Weights of a small transformer language model: vocabulary 3491.
Each number is 128 + 32 x the weight over the matrix's rms, rounded and kept within 0 to 255. Layers, rows and columns count from 0.

# layer 7 attention key, 192x192, rms 0.0917, rows 107-127, columns 64-127
[[ 98 115 117 185 118  72 108 101 154 138  94 153 170 173 183 131 106 105 111 180 129  71 229 109  89 118 133 176 181 123  71 142 105 124  89 145 165 130 109 164 106 134  83  92  87 161 111 126 146 131 146 137 127  82 144 134 143  86 128 103 106 190 105 163]
 [156 140 157 137 101 109 165 122 122 153 151  77 130 111 108 129 106 146 102 117 141 160 162 148 116 133 161  71 191 151  67 109 143  72 182 139 152  82 134 185 162 148 132 109 107  76 107 119 129  86 120 121 179 180  67  58 113 112 127  77 107 126 109  93]
 [192 138 103 161  97  74 110 126 132 118 130 114 149 100 164 165 113 103 159 110 154 140 149 129 104 134 104 181 137 103 182 176  44 125 141 114  68 144  70 107  79 143 127 113 133 102 139 162 154 179 153 131 155  94 122 156 155 139 114  74 111 124 124 132]
 [ 98  75 113 101 174 180 138  93 172  87 146  94 120  81 176  83 128  78  87 147 183 125  54 101 190 144 147  56 158 117  61 138  97 145 120  76 112  89 115 124 129 122 147 191 120 151 135 136 182 110  88 186 223 153 105 151 152 130 176 153  98 131 136 120]
 [150 147 174 102 108  87 145 101 122  96 126 187 109 147  64 153 152 165 186  86  92 116 143 106 177 113 126 167 125 152  78 106 152  89 134 147 143  55 167 127 100  70 154 105 163 127 124 129 141 133 182 145  94 140 123 114  73 124 119 111 163 122  77  90]
 [ 68 111 133 139 138 121  90 148 124 146  89 125 154  90 147 163 127 149  84 139 229 140 107 131 171 151  19  63 122 132 142 115  89 155 120 135 137 128  88  93 113  81  77  55  81  91 130 127 136 152 122  88 191 117 114 129 158  89 153 152 159 113  99 103]
 [177 162 102  85 109  96 156 167 103 143 107  60  78 121 128  98 134  99 153 144 102 140 152 106  91 146 127 148 143 106  93 137 105 116 127 117 184 120 138 172 142 127 117 195 156 180 110 152 137 145 132  90  55 158 130 157 111 117  85  75 102 142 127 145]
 [ 90  78 128 100 162 117 123  71 147  70 165 148 111  97 118 188 136  97  74 135 168  78 110 141 171 126 138 143 117 131 153 106 144 147 108 109  79 136 121 136 111  95 138 177 144 100 142  84 143 100 122 175 181  99 119  91 111 123 176 186 177 131 166 122]
 [174 140  89 153  86 177  76 160  94 147 186 169 129 126 155 172 104 181 177 150  98 174 107 167 121 116 137  59 112 105 164 113 103 153 139  55  83 132  83 115 159 170 135 105  90 129 106 177 155 104 122 123 131  91 158 157 134 136 147 160  74 155 111 165]
 [179 177 142  83 149 144 120  78 108 122 148 114 137 161 119 132 139 148 101 105 135 124 132 131 164 105 132 160 107 151 149 144 156 104 108  67  70 140 134 137 111 150 188 153 111 143  83 162 124 164 120 143 142 107 136 133 150 142 127 124 142 161 135 116]
 [ 99  83  70 114 119 108  78  72 121 142 108 197 133  86  54 120 127 116 129 161 105 128  64 130 119 129 144 169 150 136 112 127 109 157 110 163 173  87 126 107 101 103 123 161 163 119 131 119 116  56  92 166 116  93 168 141 103 161 136 163 100 161 170 140]
 [117 129 154 113 161 105 187 110 165 143 114 102 104 107 150  66 195  79 152 131 171 116 134 106 147 157 139 133 148  90  98 128 110 142 163 186 147  73 153 121 123 151 189 157 136  65 145 142 125 163 146 125 126 155 144 162 134 127  74 147 112 107 110 130]
 [114 134 160  55 126  94 176 141 109 119 131  91 133  74 169 132 166 133 102 103 112 130  78 135 134 137 119 109  86 146 152 107 118  99 144 104 120 151 115 113 132 159 144 152 124 118 123 180 152 154 131  79  94 114 144 115 130 128 123 127 111 140 109 153]
 [108 119 139  72  86 124 107 131 129  48 151 131 117  85 172 180 191 130 113 132 123 131 144  59  69 125 117 121 173 123  95 144 136 120 118 156 102  71  83 193 143 116 174 120 138 114 134 126 123 104  98 170 124 184  78  91 162 149  98 144 107 147 118 158]
 [144  87 123 146 113 140 141 143  80 109 153 131 143 136 126 143 190 128 182  90 115 121 170 161 109 193 130 102 135 113 122 112 142 202 112  37 129 129 116  86 108  84  52 115  82 116 121 142 165 124 160 138 174  86 129 172 125 141 162 127 121 111 126 140]
 [108  48 183 105 138  94 157  71 142  60 176 106 171  77 150 142 176  78 109 145 106 120 113  89 115  60 126 150 135  97 120  92 136 110 154  80 144 130  98 132  98 140 114 149 159 144 102 144 141 145 137 109 156 121  69 127 131 180 120 114 137 118 118 118]
 [104  83  77 137 123 163 107  87 138 119  81 124 166  58 136 103 101 104 126 125 132  59 143 114 151  46 126 203 116 136 110 111 147 120 127 134 151 160 180 156 151  96 136 151 137 160  92  75 165 144  90 121  98  70 131 163  59 152 116 180 131  71 153 116]
 [168 149 163 172 150 103 129 109 167 124  87  98 147 145 123 105 143 134 102 127 110 142 150 179  89  67 119 136 138 119  61  96 188 199 148 130  94 199 101 122 122 103  78 152 124  75 100 152 110 126 137 116  79 192  80 158 103  76 129  74 146  98 172 124]
 [ 89  96 162 121 186 182  89 137 127 167 151  91 152 122 123  75  70 163 125 159 139 160 157 140 126  92 162 202 183 109 145 200 166 164 123 113 153 104 161 168 123 150 107 143  90 125 130 123 119 149 143  84 134 120 100 155 152 138 176  85 151 140 126 107]
 [113  92 160 139 154  95 125 166 120 212  66  98 118 106 138 197  99 123 120 143 150 124  81 131 134 199 111 111 166 161  50 209 107 125  95  69 169  95 141 141 105 130  40 129 134 115 156 100 115  65 138  69 156  29 133 171  50  76 130 125 172 112 141 122]
 [156  94  95 185 124 152 102 100 108 108 161 165 161 140 147 146 142 100 143 125  97 112 133 159  85 106 156  94 139 105 101 125 183 110  62 154 132 136 128 169 177 146  58 165 174 161 128 103 223 144 162 121  89 101 101 150 103  64 135  87 122 143 122 129]]
# layer 7 attention query, 192x192, rms 0.0881, rows 108-127, columns 64-127
[[143  52 151 105 155  93 148  96 138 100 146 107 185 120 131  84 108 106  91 100 101 135 138 134  97 115 133 121 124 112 124 177 140 115 168 146  89 175  96 177  71 150 120 146  73 107  84 172 162 142 121 122  81 180  61 138 149 131 140 133 172 157  74 122]
 [102  92 144 105  43  78 163 144 169 149 132  78 158 139 122 129 138 149 149 108 155 130  99  46  66 149 128 134 114  85 104 184 104 119 146  90 122  98 128 127 121 106 141  99 141 123 145 176  68 172  72 111 169  69 136 119 168 135 161 107 114 142  62 193]
 [149 196 153 148 161 165 134  79 137  96  39 157 118 155 149 165 164 129 133 205 115 118  82 143 126 126 169 167 149 128 132 128 130 148 130  96 179 117 129  92 136  52 147 102 178  88 160  89 150  83 152 105  90 164 101 178  84 135 117  87 162 133 235  48]
 [171 160 125 193 155 166 178 115 148 102 114 137 120 150  93 189 155  80  83 194 125 132 132 132 101  96 113 124 162 132  77  71  93  73  99 142 158 150 158 121 127  86 130  99 140 120 144  90 100 171  88 129 141 122 109 229  54 122 195  74 102 139 156 112]
 [102 120 146 122  95 119 137 164 121 157  80  92 122 116 116 150 143 154 159 127 143 151 124 146 132 191 106 124  91 110 131 164  74 103  78 141 205  98  84 117 130 114 141 149  83 120 126 143 106 136  99 101 122 169 135 171 189  63 181  84 118 159 140 115]
 [150 139 145 120 139 178 108 131 147 136 120 104 108 104 122 103 125 153 137 123 126 100 130 156 116 125 150 187 145 111 128 157 143 172 151 155  78  86 121 165 139 130 160 144 164 101  62 175  95 162 131 132 162 140 112 103 121 115 118 108 137 104 108 118]
 [ 94 135  99 129 153 117 161 116 124 129 126 150 140 116 129 151 164  91 121 126 139  98 120 101 153  74  95 119 122 108 141 105 145 158 133  97  72 101 181 131 130 108  75 146 156 108 175 157 142 100 181  99 101  86  91 111 102 152 142 146 110 163 117 116]
 [114 152 116 134 157 145  99 165 107  90 151 138  73 132 137 190 103 161 137 119 159 183 131 116 145 158 239 140  93  95 110 147 147 108  78 126 102  97 126 115  74 140 148 113 111  80  65 123 186 107 118 169 158 114 157 173 126  92 197 116 142  94 148 164]
 [121 135  97 170 144 124 139 131 138  65 144 149 105 213 133 161 102  80  81  99  69 149 104 131 132 122 160 134 106 156  89 160 104  93 121 105  88 123 159 113 129 149 169  93  81 156 168 133 125 103 139 159 148 140  97  99 150  94 122 136  66  90 157 164]
 [128  96 135 148 134 123  63  90 151 166 111 136 117  77 142 107 118  76 115 150  81 108 127 134 114  91 121 167 179 102 169 168 113 169 166 129 113 121 118 114 125 139 119 121 151 138 117 137 159  84 122 123 132 145 137 174 131 203 170 129 146 169 169 142]
 [110  86 106  75 139 163 166 118 159 178 123 144 175 129 107 104 169  97 171 151 137 151 140 135 114 113 104  56 138 119  61 127 130 156 128 149 148 118 150 140 132 119 173 119 105  98 118 186  85 157 124  73 132 139 177 101 127 165 133 112 175  81  77 151]
 [ 93 123 104 119  53 129 161 197 140 101 150 111 123 118 132 133 161 140 164 138 159 132  99 142 176 133 140 138 115 134 200 125 176  87 125  68 141 129 119 137 146 138 191 141 104 136 104 147 137 169 141 131 108 134 164 119 137 149 161  84 157 157 136 114]
 [ 93  70 121 135 114  89 170 110 116 108  96 143 131 112 169 155 196 121 102 103 126  92  62  87 121 104  72 114  69 135 142 135  77 186  94  80  41 165 118 116 154 169 136  79 129  88 142 119 142  82 147  88 145 141 163 142 152 122 172 117 118 114 121 177]
 [112 124  99 136 133 153 124 101 108 118 157  85 128  68 145 157 124 137 174 139 161 135 183 138 167 114 140 108 109 139 158 104 145 145 116  86 159  88 163 120 139 149 159 172 165 128 159 128 162  55 104 143 169 145 122  92 130 157 206  93  82 169  83 163]
 [138 159 100 178 123 130 167 100 180 109 137 125 110  95 138 154  83 143 111 143 141 121  79 111 119 133 123 138 141 115 140 134  84 125 148  75 134 124 115  98  82 108 103 139 151 110 142  94  94 121 138  59  84 124 153 157  89 173 157 102 126 203 148 132]
 [140 137 126 149  72 121 113  82 114  76 119 147 126  78  98 107 136 103 173 150 171 123 111 103 116 101 169  85 152 125  79  62 104 109 131 131 222 146 122 136 153 157 122 127 129 151  59 111 134 133 113 124 122  94 151 147  76 130 123 189 112  83 153  82]
 [183 189 169 177 160  96 134 125 166 179  85  98 125 156  80 151 159  96 133 148 106 141  99 168  89 143 116  97 110 139 108  64 134 158 165 122 135 155 159  47 132  87  74 120 116 107 171  34 172 131 114  88  68 122  75 174  27 113  96  84 161 105 170 122]
 [190 151 163 146  80 207 141 103 119 145 151 111  79 159  80 129 174 140 120 109 117 185 105 166 120 165 106 145 120 104 179 126 132 172 106 107 152 123 114 119 112 106 143 101  78  90 122  71 149 102 120 106 122 153  63 153 140 137 169 123 149 123 177  87]
 [ 68  69  59 102 147 141  95 187 119 169 145 124 106 137 172 117 106 139 165 156 115 111 152 138  81 129  95  81 235 151 161 182 144 124 105 136 134 148 121 154 125 182 154 153 151 131 152  99 147  99 122 146  89  85 134 120 137 151  59 151  93  90  68 127]
 [157 158 118 188 142 153 131  70 169 141 101 120 168  64 135 171 174 121  83 174 107 104 119 121  46 126 114 126  60  67 154 124 102 127 172 119 164 177 114  95 105 141 127 142 160 112 119 119 163  64 135 126 127 116 157 152 113 137 130  83  89  78 125 128]]
# layer 7 attention value, 192x192, rms 0.114, rows 96-127, columns 64-127
[[123 149 168 149 143 150 151 104 131 133 117 140 101 178  90 133 128 103  41  80  99 109 118 128 126 139 127 131  91 140 158 138 138 179 179 140  72 164 149 146 121 150 134 135 159 119 101 108  88 119 108 126 137 148 141 123 108 168 148 118 128  76  87 141]
 [152 178 145 147 195 172 155 111 199 131 143 128 190 143 164 157 120 112 102 126 162 123 112 122  45 104 135  69 148 140 158 132 180 134  89 138  52 132 137 160 136 135 119  85 154 100 163 122 162 107 137 122 177 151 135 216  99 175 154 188 119 123 107 152]
 [119 109 152 133 150 106 140 168 136  99 147 111 212 104 150 111 155 126 109 139  98 133 160 161 122 117 107 130 136  85  58 113 128  87 145 167  98  76 178 121 117 124 131 112 140  62  95 176 196 116 114 142  47 114 137 105 159 139 164  94 146 122 157 140]
 [100  94 115  84  84  97 160 172  89 133 155  98  62 186 101 149  87 149 184 117 114 159 134 148 166 169 147 181 130 152 183  97 148 173  67 185 136  91 107 148 150  93 173 115  74 147 159 166 125 137  92 149 154 146 128 116 138 123 138  93 192 121 111 120]
 [159 104  94 137 145 128 101 121  95 135 122 110  98 106 152 112  94 127  66 155 155 166  58 178 119 160 152  98  95 148 151 124 117 121 119  78 139  90 162  89 116 172 103 145 135 146 161  81 100  45 147  97 128  87 187 135 143 101 188 132 165 120  96 147]
 [122 148  82 172 132 156 125 119 142 146 195 157 113  88 143 125 120 139 116 138 127 176 147 135 135 112 143 127 144 118  79 118 130 118 140 139  83 114  97 140 111 133 136 100 143 123 134  64 136  95 118 110 154 142 109 172 117  75 109 151 118 109 151  91]
 [149 140 135 125 186 105  63 113 139 173 131 174 127 134 169  77 105  86 139 134 157 101 128 114 119 163 138 160 132 143 112 119 144  84  93 180 145  83  82 165 203 114 134 138 161 144 116 127 137 177  58 117 100 115 141  83 120 138 156 128 118 145 128 125]
 [154 121 121  66 152 153 149 113 162  65  92 156 141 110 181  83 156 116 104 112 144 174 160 102 108 175 153 143 154 171 120 130 124 119 158  64 140 161 103  95 150 150 161 198 107 125 113 199 118  72 158 135 202 121  92 184 134  87 167 121 142 124 108 100]
 [168 102 175 118 168 113 169 144 130 152 150 144 162 172 123 140 152 110 126 150  61 114 120 174 118 121  99 152  74  75  77 142 111 133 119 131 107 196  93 145 128 108  93 123 142 110 102 111 126 101 168  98 120  91 123 142  87 171 158 161 115 159  61  90]
 [122  74 165 133 139 124 112 127 129  53 157 123 147 130  82 117  62 126 126 145 112  27  83 142 106 124 116 175 174 153 149 156 118 112 146 112 108 120 174  92 151 163 128 124 142 147 119  43 111  74 129 125 168 141 141 107  56 190 156 148 132 149 127 117]
 [126  90 115  97 119 143 165 181 123  93 139 120 105  78 182 140 164 129 148 103 158 157 145 158  85 140 178 138 181 142 113 121 110 124 131 147  99  91 153 104 128 122 156  77  59 150 130 175 127 142 138 122 163 116 144 139 153 151  80  77 107 100 119 118]
 [ 95 169 132 136 128 169  85 144 124 128 111 124 146 129 117 120  72 147 185 188 144 101  84 152 135 134 139 177 101 159 104  74 113 102  68 112  88 104 153 167 116 147  76 143 138 130 135 142 171 137 137 149  97 125 153  66 114 111 127  42 133 115 144 107]
 [120 120 159 161 127 154  61 159  50 101 116 134 124 129  94 128 122 144 138 106 120  83 128 142 112 152 108 108 139 148 126  99 188 154 106 109 138 122 187 127 126 118 107  82 147 124 100  98 142 105 132 111 122  70 121  95 163  73 133 149 138 127 145 134]
 [166 177 155 107 153  93 172  74 156 193 120 147 163  99 154 125 180 121 109 145 110 104  90  79 126  96  86 165  89 105 140 155  48 142 147  96  75  77 123 136 108 109 115 112 133 126  79 112 141 144 149 153 119 127 177 104 182 131  95 131 115 184 148 125]
 [132 138 113 125 115 104  92  74 161 102 154 153 126  71 161  89 177 112 106 150 109 140 153 126 167 116 159 134 132  72 133  97  90 117  96 117 151  44 166 129 119 114 193 139  69  69 118 131 160 105  90 105  59 166  94  89 168 144 132 127 150 108 125 121]
 [184 109 162  93 142 133 138 161  93 124 159 152 162 128 121 115 110 143 103 129  75 139  70 168 122 151 108  47 129 113 172  84 130 141 128 160 142 113 147 140 131 133 101  42 231 117  88  83 154  93  93 113 108  89 148 120  90 148 102 167  98 131 135 124]
 [134 123 102 147 132 133 180 107 134 170 137 116 169 150 104 113 152 109 102 144  86 119 124 134  86 139 138  76 165 120 167 184 120 109 125 117 118 178 156 124 145 123 102 134 139  78 125  86  83 147 188 108 129 104 107 178  98  96  76 173 177 102  88 137]
 [105 156 180  79 101 161 125  98 121  98 140 161 125 116 136 157 189 101 134 117 118 169 196 146 148 139 145 128 131 108  85 131 150 123 162  58  75 132 143 114 147 133 165 138  96 126 156  94  88 126  96 169 131 144  99 130 146 129 115 114 131 120 158 108]
 [131 150 115 134 135 120 117 138 156 141 140 133 146 170 114 170 112 171 154 143  97  97 119 142 104 103 147 168 129 120 119 107  91 119 119 155 150 114 149 122  80 149  73 149 122 144 115 162  96 169  75  94 113 138 107 108 125 127 138 108 108 182 115 140]
 [146  80 125 126 129 136 122 165  80  92 178 139  94 119 156 120  93 164 149 140 106 166 112 108 100 162 134 124 125 115 154 101 116 119 137 133 124 119 119 109 119 116  28  60 104 105 128 115  91 159 108 131  79 101  87 122 136  92 107  87 182 101 129 126]
 [108  94 187 158 119 108 103 162 149  70 184 128  94 123 160 149 132 150  70 114  97 146 130  83 158 149  90  78 152  85  96 158  49  88 104 178 162 109 150 120 116 120 127 151 177 136 121 130 161 152 144 140 142  89 139  86 111 138 148 139 112 133 110 111]
 [117 164 126  99 128 121 101  94 137 143 161 119 111 124 136 139 118 135  92 118 150 123 150  92 168 150 184 151 127 107 160  84 146 110 122 130 141 120 118  80 140 116 105 208  68 188 120 153 116 158  91 158 129 134 125 205 111 123 159 140 126  96 156  85]
 [135 119 109 154 142  63 108 131 115 121 140 123 119  79  85  74 109 166 131 164  59 146 104 151 146 131  83 129 152 144 159  52 109  72 108  94 173  76 116  87 145 132 161 121  96 114 135 104 112  80 104 157  68 115  73 149 173 174 170 122 121 150 144 110]
 [114 163 109 163  91 123 149 108 110  80 114  77 149  86 137 156 178  98 149  95 123 166  99  98 138 146 104 139 125  74 112 156 101 167 159  98 181 123 114 129  85 115 179 167 147 106 157 175 181 180 166 177 113 145 132 148 131  95 136  82 142 109 153 181]
 [160 166  93 148 155 101 174 107 193 134  84 120 151  89 154 138 162 142 109 156 114  71 139 161 106 102 121 108 146 127 132 107  97 119 171 111 136 142 125 166 120 157 147 149 178 134  97 119 133 115 119  88 139 140 116 117 127 122  99 167  95 131 145 126]
 [110  95 110 122 135 112  91 129 166 102 189 124 138  89 155 140 171 133 105  79 154 137 139 156 149 140 118  97 117 153 167 140 168 180 153 108 138  90 184 129 139 153 139 152 131 135 147 138  97  80 143 115 161 105  88 156 131 179  86 133 167  78 132 108]
 [131 155 142 130 157 139 109 153 119 150 181 141  88 118 148 118  92 129 189  59 131 164 101  94 160 114 143  95 113 115  77 149 148 158 172 126  64 139 157 170 151 147 129  93 112 152  99 144 143 148 150  98 113  87 129 133  84 144 111  86  94 112 134 135]
 [176 119 119 163 152  84  93  80 157 152 156 204  92 128 134 140 140 167 110 163 160 118 121 173  96 131 139  80  92 141  85  83 154 154 127  65 146 107 168 109 119 115 139 133 131 117 162 135 109  88 118  54 120 179 106 108  77 145 143 126 115  98 142 107]
 [132 119 115  94 137  77 137 118 154 141 106 128 109 114 162 108 150  96 131 137 134 152  95  72 196 124 150  92  86 112 166 100 106 181  97 127 116 152 125 138 156  81 146 106  88  97 174  85 136 149 179 139 138 142 102 136 121 112  99 133 158  51 116 158]
 [ 78 161 127 135 155 114 126 113 100 122 124 123 120  84 190 110 175 148 183 141  97 110 112 101 157 156 145 145 184 133 132 142 140 116 102 140 135 145 173  97  86 118 143  90 122 148 135 153 110 156 139 189 143 119 140 107 112 120  94 109 125  83 134 120]
 [110 117 131 114 159 147 146 106 137 155 150 135 133  64  95 170 149 112 106 127 112 128  95 147 114 139 108 143 173 158  55 170 177 146 179 141 119 123  92 137 132  72 142 171 192  94 129 126 168 152 133 116 191  94  99 141  68 128  75 131 117 114 152 125]
 [ 98 134 179 172 118  62 173 103 139 113 125 160 143 118 111 187 141 122  98 125 137 124 128 136 111 130 121 118 157 133  91 162  83 127 146 119 133 129 117  96 130  96 116 120 148 165 104 109 173 140 210 131 113 101 188 119  87  69 121  93 142 159  82 113]]
# layer 7 attention output (transposed), 192x192, rms 0.106, rows 96-127, columns 64-127
[[145  88  67 117 149 101 143 119 158 123 117 134 202  65 161 155 130 150 245 175 184 149 153 152 139  84 137 124 105  88 130 147 102  93 100  84 173 103 161 136 153 110 125 131 157  93 137 155 172  47 136 160 134  23 147 170 118 101  67 185 109 141 228  46]
 [128 117 132 165 143  67 125 143 126 155  83 123 131 130  85 104 150 174 130 129 135 124  83 119 124 181 151 123  89 108 113 135  68 145 188 163 186 178 133 139 162  82  99 137 107 163 119 149  66 155 122 126 121 105 116 103 153 130 105 112  62  93 166 104]
 [ 72  76  82 130 133 109 126 161 138 162 127 142 104 129 186 173  44 109 160 123 142 159 103 107 122 160 214 122 177 159 160 166  90 157 107 105  49 155 129 119  76 156 156 130  86  97 156 126  86 166 138 122 182 160  97  96 151  69  88 101 123 181  83 160]
 [123  88 130 159 102 168 114 172 134  95 133 116 205 107 206  92 174 112  69 152 130  43 159  72  97 109 116 147 110 100  77 111 125  85 176  86 163 156 182  96  67  69  73 158 110 162  72 100 140 140 127  74 121 101 152 106 158 124 160 114  76 138  93 120]
 [ 98 168 171 127 101 119 156 120 173 141 110 219 131 155  52 129 108 151 145  89 100 113 216  64  91  96 112  69 178 131  94 114 139 102 144 188 125 152  81 140 139 122 114  48 127 126  68 102 129 174 111 133 111 116  61 145 100 156  65  60 127 126 167 126]
 [157 104 149  99  94 150 160 108 130 123  82  75 162 147 152 139 167 158 173  87 102 132 117 190 128 133 137  72 147 135 180 172 159 138  69 101 168 126 126  99 158 134 147 135 122 133 109 209 131 122 150 173 120 108 173  76 179 179 139 143  94 144  66 211]
 [ 98 133  98 120 121 113 178 141  98  99 158  75 155 149  93 158 134 152 115 152 118 165 159 114  86 116 105 108 106 185 121 120 159 113 128  71 103 147 176 128  47 193 172 124  52  71 129 113  74 135 172 199 169 129  98 136 131  96  88 127  69 104 143 128]
 [ 97 117 147 103 154 106 123 110 105 160 206 101 171 102  85 165  72 148 142 149 102 154 100 165 118 120 141  78 103 152 125 106 181 111 124 190 106  95 124 166  96 123 154 102 135 123 120 132 110 160  85 141  35 140 171  81  89 175  68 148  59  66 103 159]
 [114 150 121 128 125 139 144 120 128 103  97 104  67 108 149 118 125 129 133 120 104 125 133  97 107 114 133 151 203 161 158 144 156 127 138 127 133  95  91 133 122  81 141 157 131 120 160 119 146 151 151 177 144 220 202 100 116 132  93  95 129 131 172 125]
 [145 119  81 148  76 112 113 165 160 190 130 111 110 183 131  92 226 171  71 135 149 140 132 140 146 136 173  67  93  63  82  70 132  96 129 240  52 151  98 154  92  78 120 144 112 134 134 199 163 129 122 123 140 150 166 178 208  94 121 167 107 147 141  72]
 [149 163 158 206 137 126 112  85 151 153 139 144 155 193 136 146  97 135 139 122 103 119 133  99 154 123 117  98  86 114 118 152 127  92 104 146  97 171 139 150 120 130 102 124 111 133 137  87 145 110  80 156 134 126 112 136 115 109 206 145 128 145  34 150]
 [156 141 114  63 126 156 128 157 118 191  83  92 102  94 145 111 137 121  78 135 117 157 128 128 152 121 109 109 142 116 201 147  85  98 111 174 119 170 171  90 131 152 181 125 100 104 111  76 144 115  70 115 103 150  88 128 139 169 164 207  92 181 163 127]
 [149 138 104  88 122 161 175 129 144 114  87 157 141 132 133 175 134 159  79 146 107 143 112 146 172  72 143 144 121 140 141 132  87 117 144 138 160 121 105 131 126 172 116 126 139 144 194 110 104 158 182  86  96 224 110 153  58 142 146  98 118 145 104 134]
 [133  94 113 104 129 188 132 172 110 110 189 135  79  92  34  79  79 161 123  98 168 123 147 125 133 153 174 104 144 174 113  74 176 123 136 191 141 202 177 166 152 166 119 150 113 135  75 150  82 114 102  60 108 139  25 187  63 100 128 163 140  68 104 105]
 [103  87 106  95 207 106 147 162  63 146 109  92  99 172  66 186  80 140 156 139 146  82 106 164 212 174  87 110 137 159  90 102 182 107 157 194 122 135 119 170 102 178  98 109 182 182 117 150 128 140 146 219 156 165 125 133 104 130  83 145 146  60 167  41]
 [116  53 122 153  65  88 162 142 122 139  81 105 166  92 114 164 128  91 147 129 116 114 228  86  86 137 107 199 131 158 116 107 126 102  95 121  97 162 141 110  85  99 166 144  89 125 163 153  85 144 127 178 158 134 114 165 150 150 141  67 166 130 118 180]
 [139 104 199 147  99 104 123 177 174 111 171 139  76 102 158 126 116 134 139 122 145 194 131 204 160  67  93 190  94 132 127  70 121 160 161 158 128 114 102  88  61 170 168 103 141 203  77 121 146 108 121 138 157 113 147 144 143 116 130 134 131 161 152 103]
 [ 84 121  69 106 154  53 150 156 155 145 193  86  90 109 168 162  84 157  86 145 135 109 140  93  85  95 113 116 110 166 175 170  68 128 144 197 132 168 152 180 136  99 103 189 132 145 118 157 161  81 147  84 173  67 120 156 130  80 152 140 109 177  41 191]
 [116 123 142  75  84 155 128 150 102 137 162 125  84 159 156 123 118 131  99  78 157 148  74 134 193 181 166 106 138 160 128 163  75 115 123 115  89 113 115 153 163  89 138 110 120 104 127 101 117 110 205 170 153 166 139 123 156 139 110 118 159 105 195 193]
 [ 96 172 139 186 128  93 122 168 143 157  98 108 157 115 153 108  97 105 128 144 100  91  89 128 132 130 129 141 107 141 132 129 170 132  73 136 129 103 141 158 134 110 190 144 146 140 143 158 119 137 168  84 153 188 171 150 141 119  92 186  85 175 176 108]
 [159 129 111 125 173 126 174 114 162 148 122  72 169 171  98 170 162 122 154 139 125 161 114 159 131 141 107 148  85 129 111 169 143 169 157 101 138 143  96  74 127 108  77 133  68 103 130  82 114 112  80 143 100 189  80  97 156 108  92 123 163 142 146 184]
 [165 122 156 119 105  76 196 120 157 113 149 151 139  49 115 125 152 149 184 119  97 119 112 157  92 120  94 117 112 177  40 206 115 103  75  80 121 112  74 120 133 167 211 137 158 162 136  82 116 190 165  39 143  92 217  79 150 129 105 104 108 198  58 207]
 [108 131 123 174  93 150 150 143 124 124  85 184 110 118 211 170 157  84  89 112 154 139 183 119 115  76 143 172  89 116 143 160 127 187 116 213 108 107 122 148  91 149  53 131 151 148 165 153 142 145 210 119 120 101 177 119 116 137  85 130 128 102  94 134]
 [105 149 165  45 217 146 118 137 116 202 134 165 113 184  34 133  91 176 117 122 164 143 202 110 208  96 121 144 196 137 136 118 163 152  86 186 108 120 150 124 116 137  50 151 119 102 101  73  96 102 108 153  99 107 125 119 107 121 131 180 153 176 149  47]
 [ 77  97 139  57 132 107 136 143 136 117 218 156  90 158 137  85 135 184 164  48 168 112 157  85 145 136 102 120 157 104  97 193 140  97  85  98  52 118 135 103 134 165 154 117 118 138 149 149 127 108 101 176 123  98 167 109 107 134 111 141 125 139  90 156]
 [164 157  98 153 179 123 197 129 137 149  66 133  73 160  45 129 133 110 122 230  95 146  99 162 117  60 125 170 143 155  46  51 114 103 127 164 108 183 115 113 116 110 102 159 164 108 129  74 178 144 101 125 100 155 106 164  32  65 118 159  85 116 205 147]
 [116 106 140 122 166 127 131 101 163  97  81 133 122 134  92 169 171 134 111 167 138 116 156 194  85 177 119  95 102 204 185 108 169 105  90 142 108 154 116  95  77  58 148 100 107 121 122 131 133  89 136 158 121 129 155 170 121  83 166 127 164 117 136  73]
 [124 193 132 122 100 104 166 148 105  78 107  93 187 126 144 163 160  77 173 112 112 136 188 107 148 121 120 152 130 166 147 169 129 131 106 135 140 163 100 166 123 152 149 109 190 160 113 149 122 193 143 165  99  76 100 165 110  81 152 160 145 122 111 119]
 [147 121 114 176 160 118 128 160  49 163 169 119 143 176  90 166 129  96  97 116 155 143 118 178 133  95 124 143 158 165  36 147 135  59 110 142 132 150 108 142 141 100 101  81 141 148  92 167 138 103 119  70  70 128 120 136 172 177 136 124 172 207  91  43]
 [130  52 138 112 129  94 173 169 114 167  88 133 143  93 126 135 114 141  88 107  91 121 159 175  93 162  88  86 184 114 105 101 180 159 132 109 103  98  88 167 102 115  44 163  84 125 139  89 193 135 126 111 110  84 106 126 182 123 167 140 129 177  90 108]
 [141 162 139 108 123  75  92 130 121  92 133 137 143 200 146 105 121 101 126 160  99 148 138 135 124 115 163 119 153 130 206  84 130 133  77 155  78 148 140 114 118 173  83 115  89 197 154  91  73  86 159 179  58 137 149 126 144  87 105 127  78 202  69 172]
 [144 121 138  80 134 161  70 136  66 175 100 123 128 115 148 105 135 141 106 120 102 142 170 104 143 171 130 133 131 153 170 120 204 102 132 130 137 137 134 146  98 153 197  68 126  81 123  96  88  96  90  74 137 128 133 116 179 173 107 141 164  81 182 154]]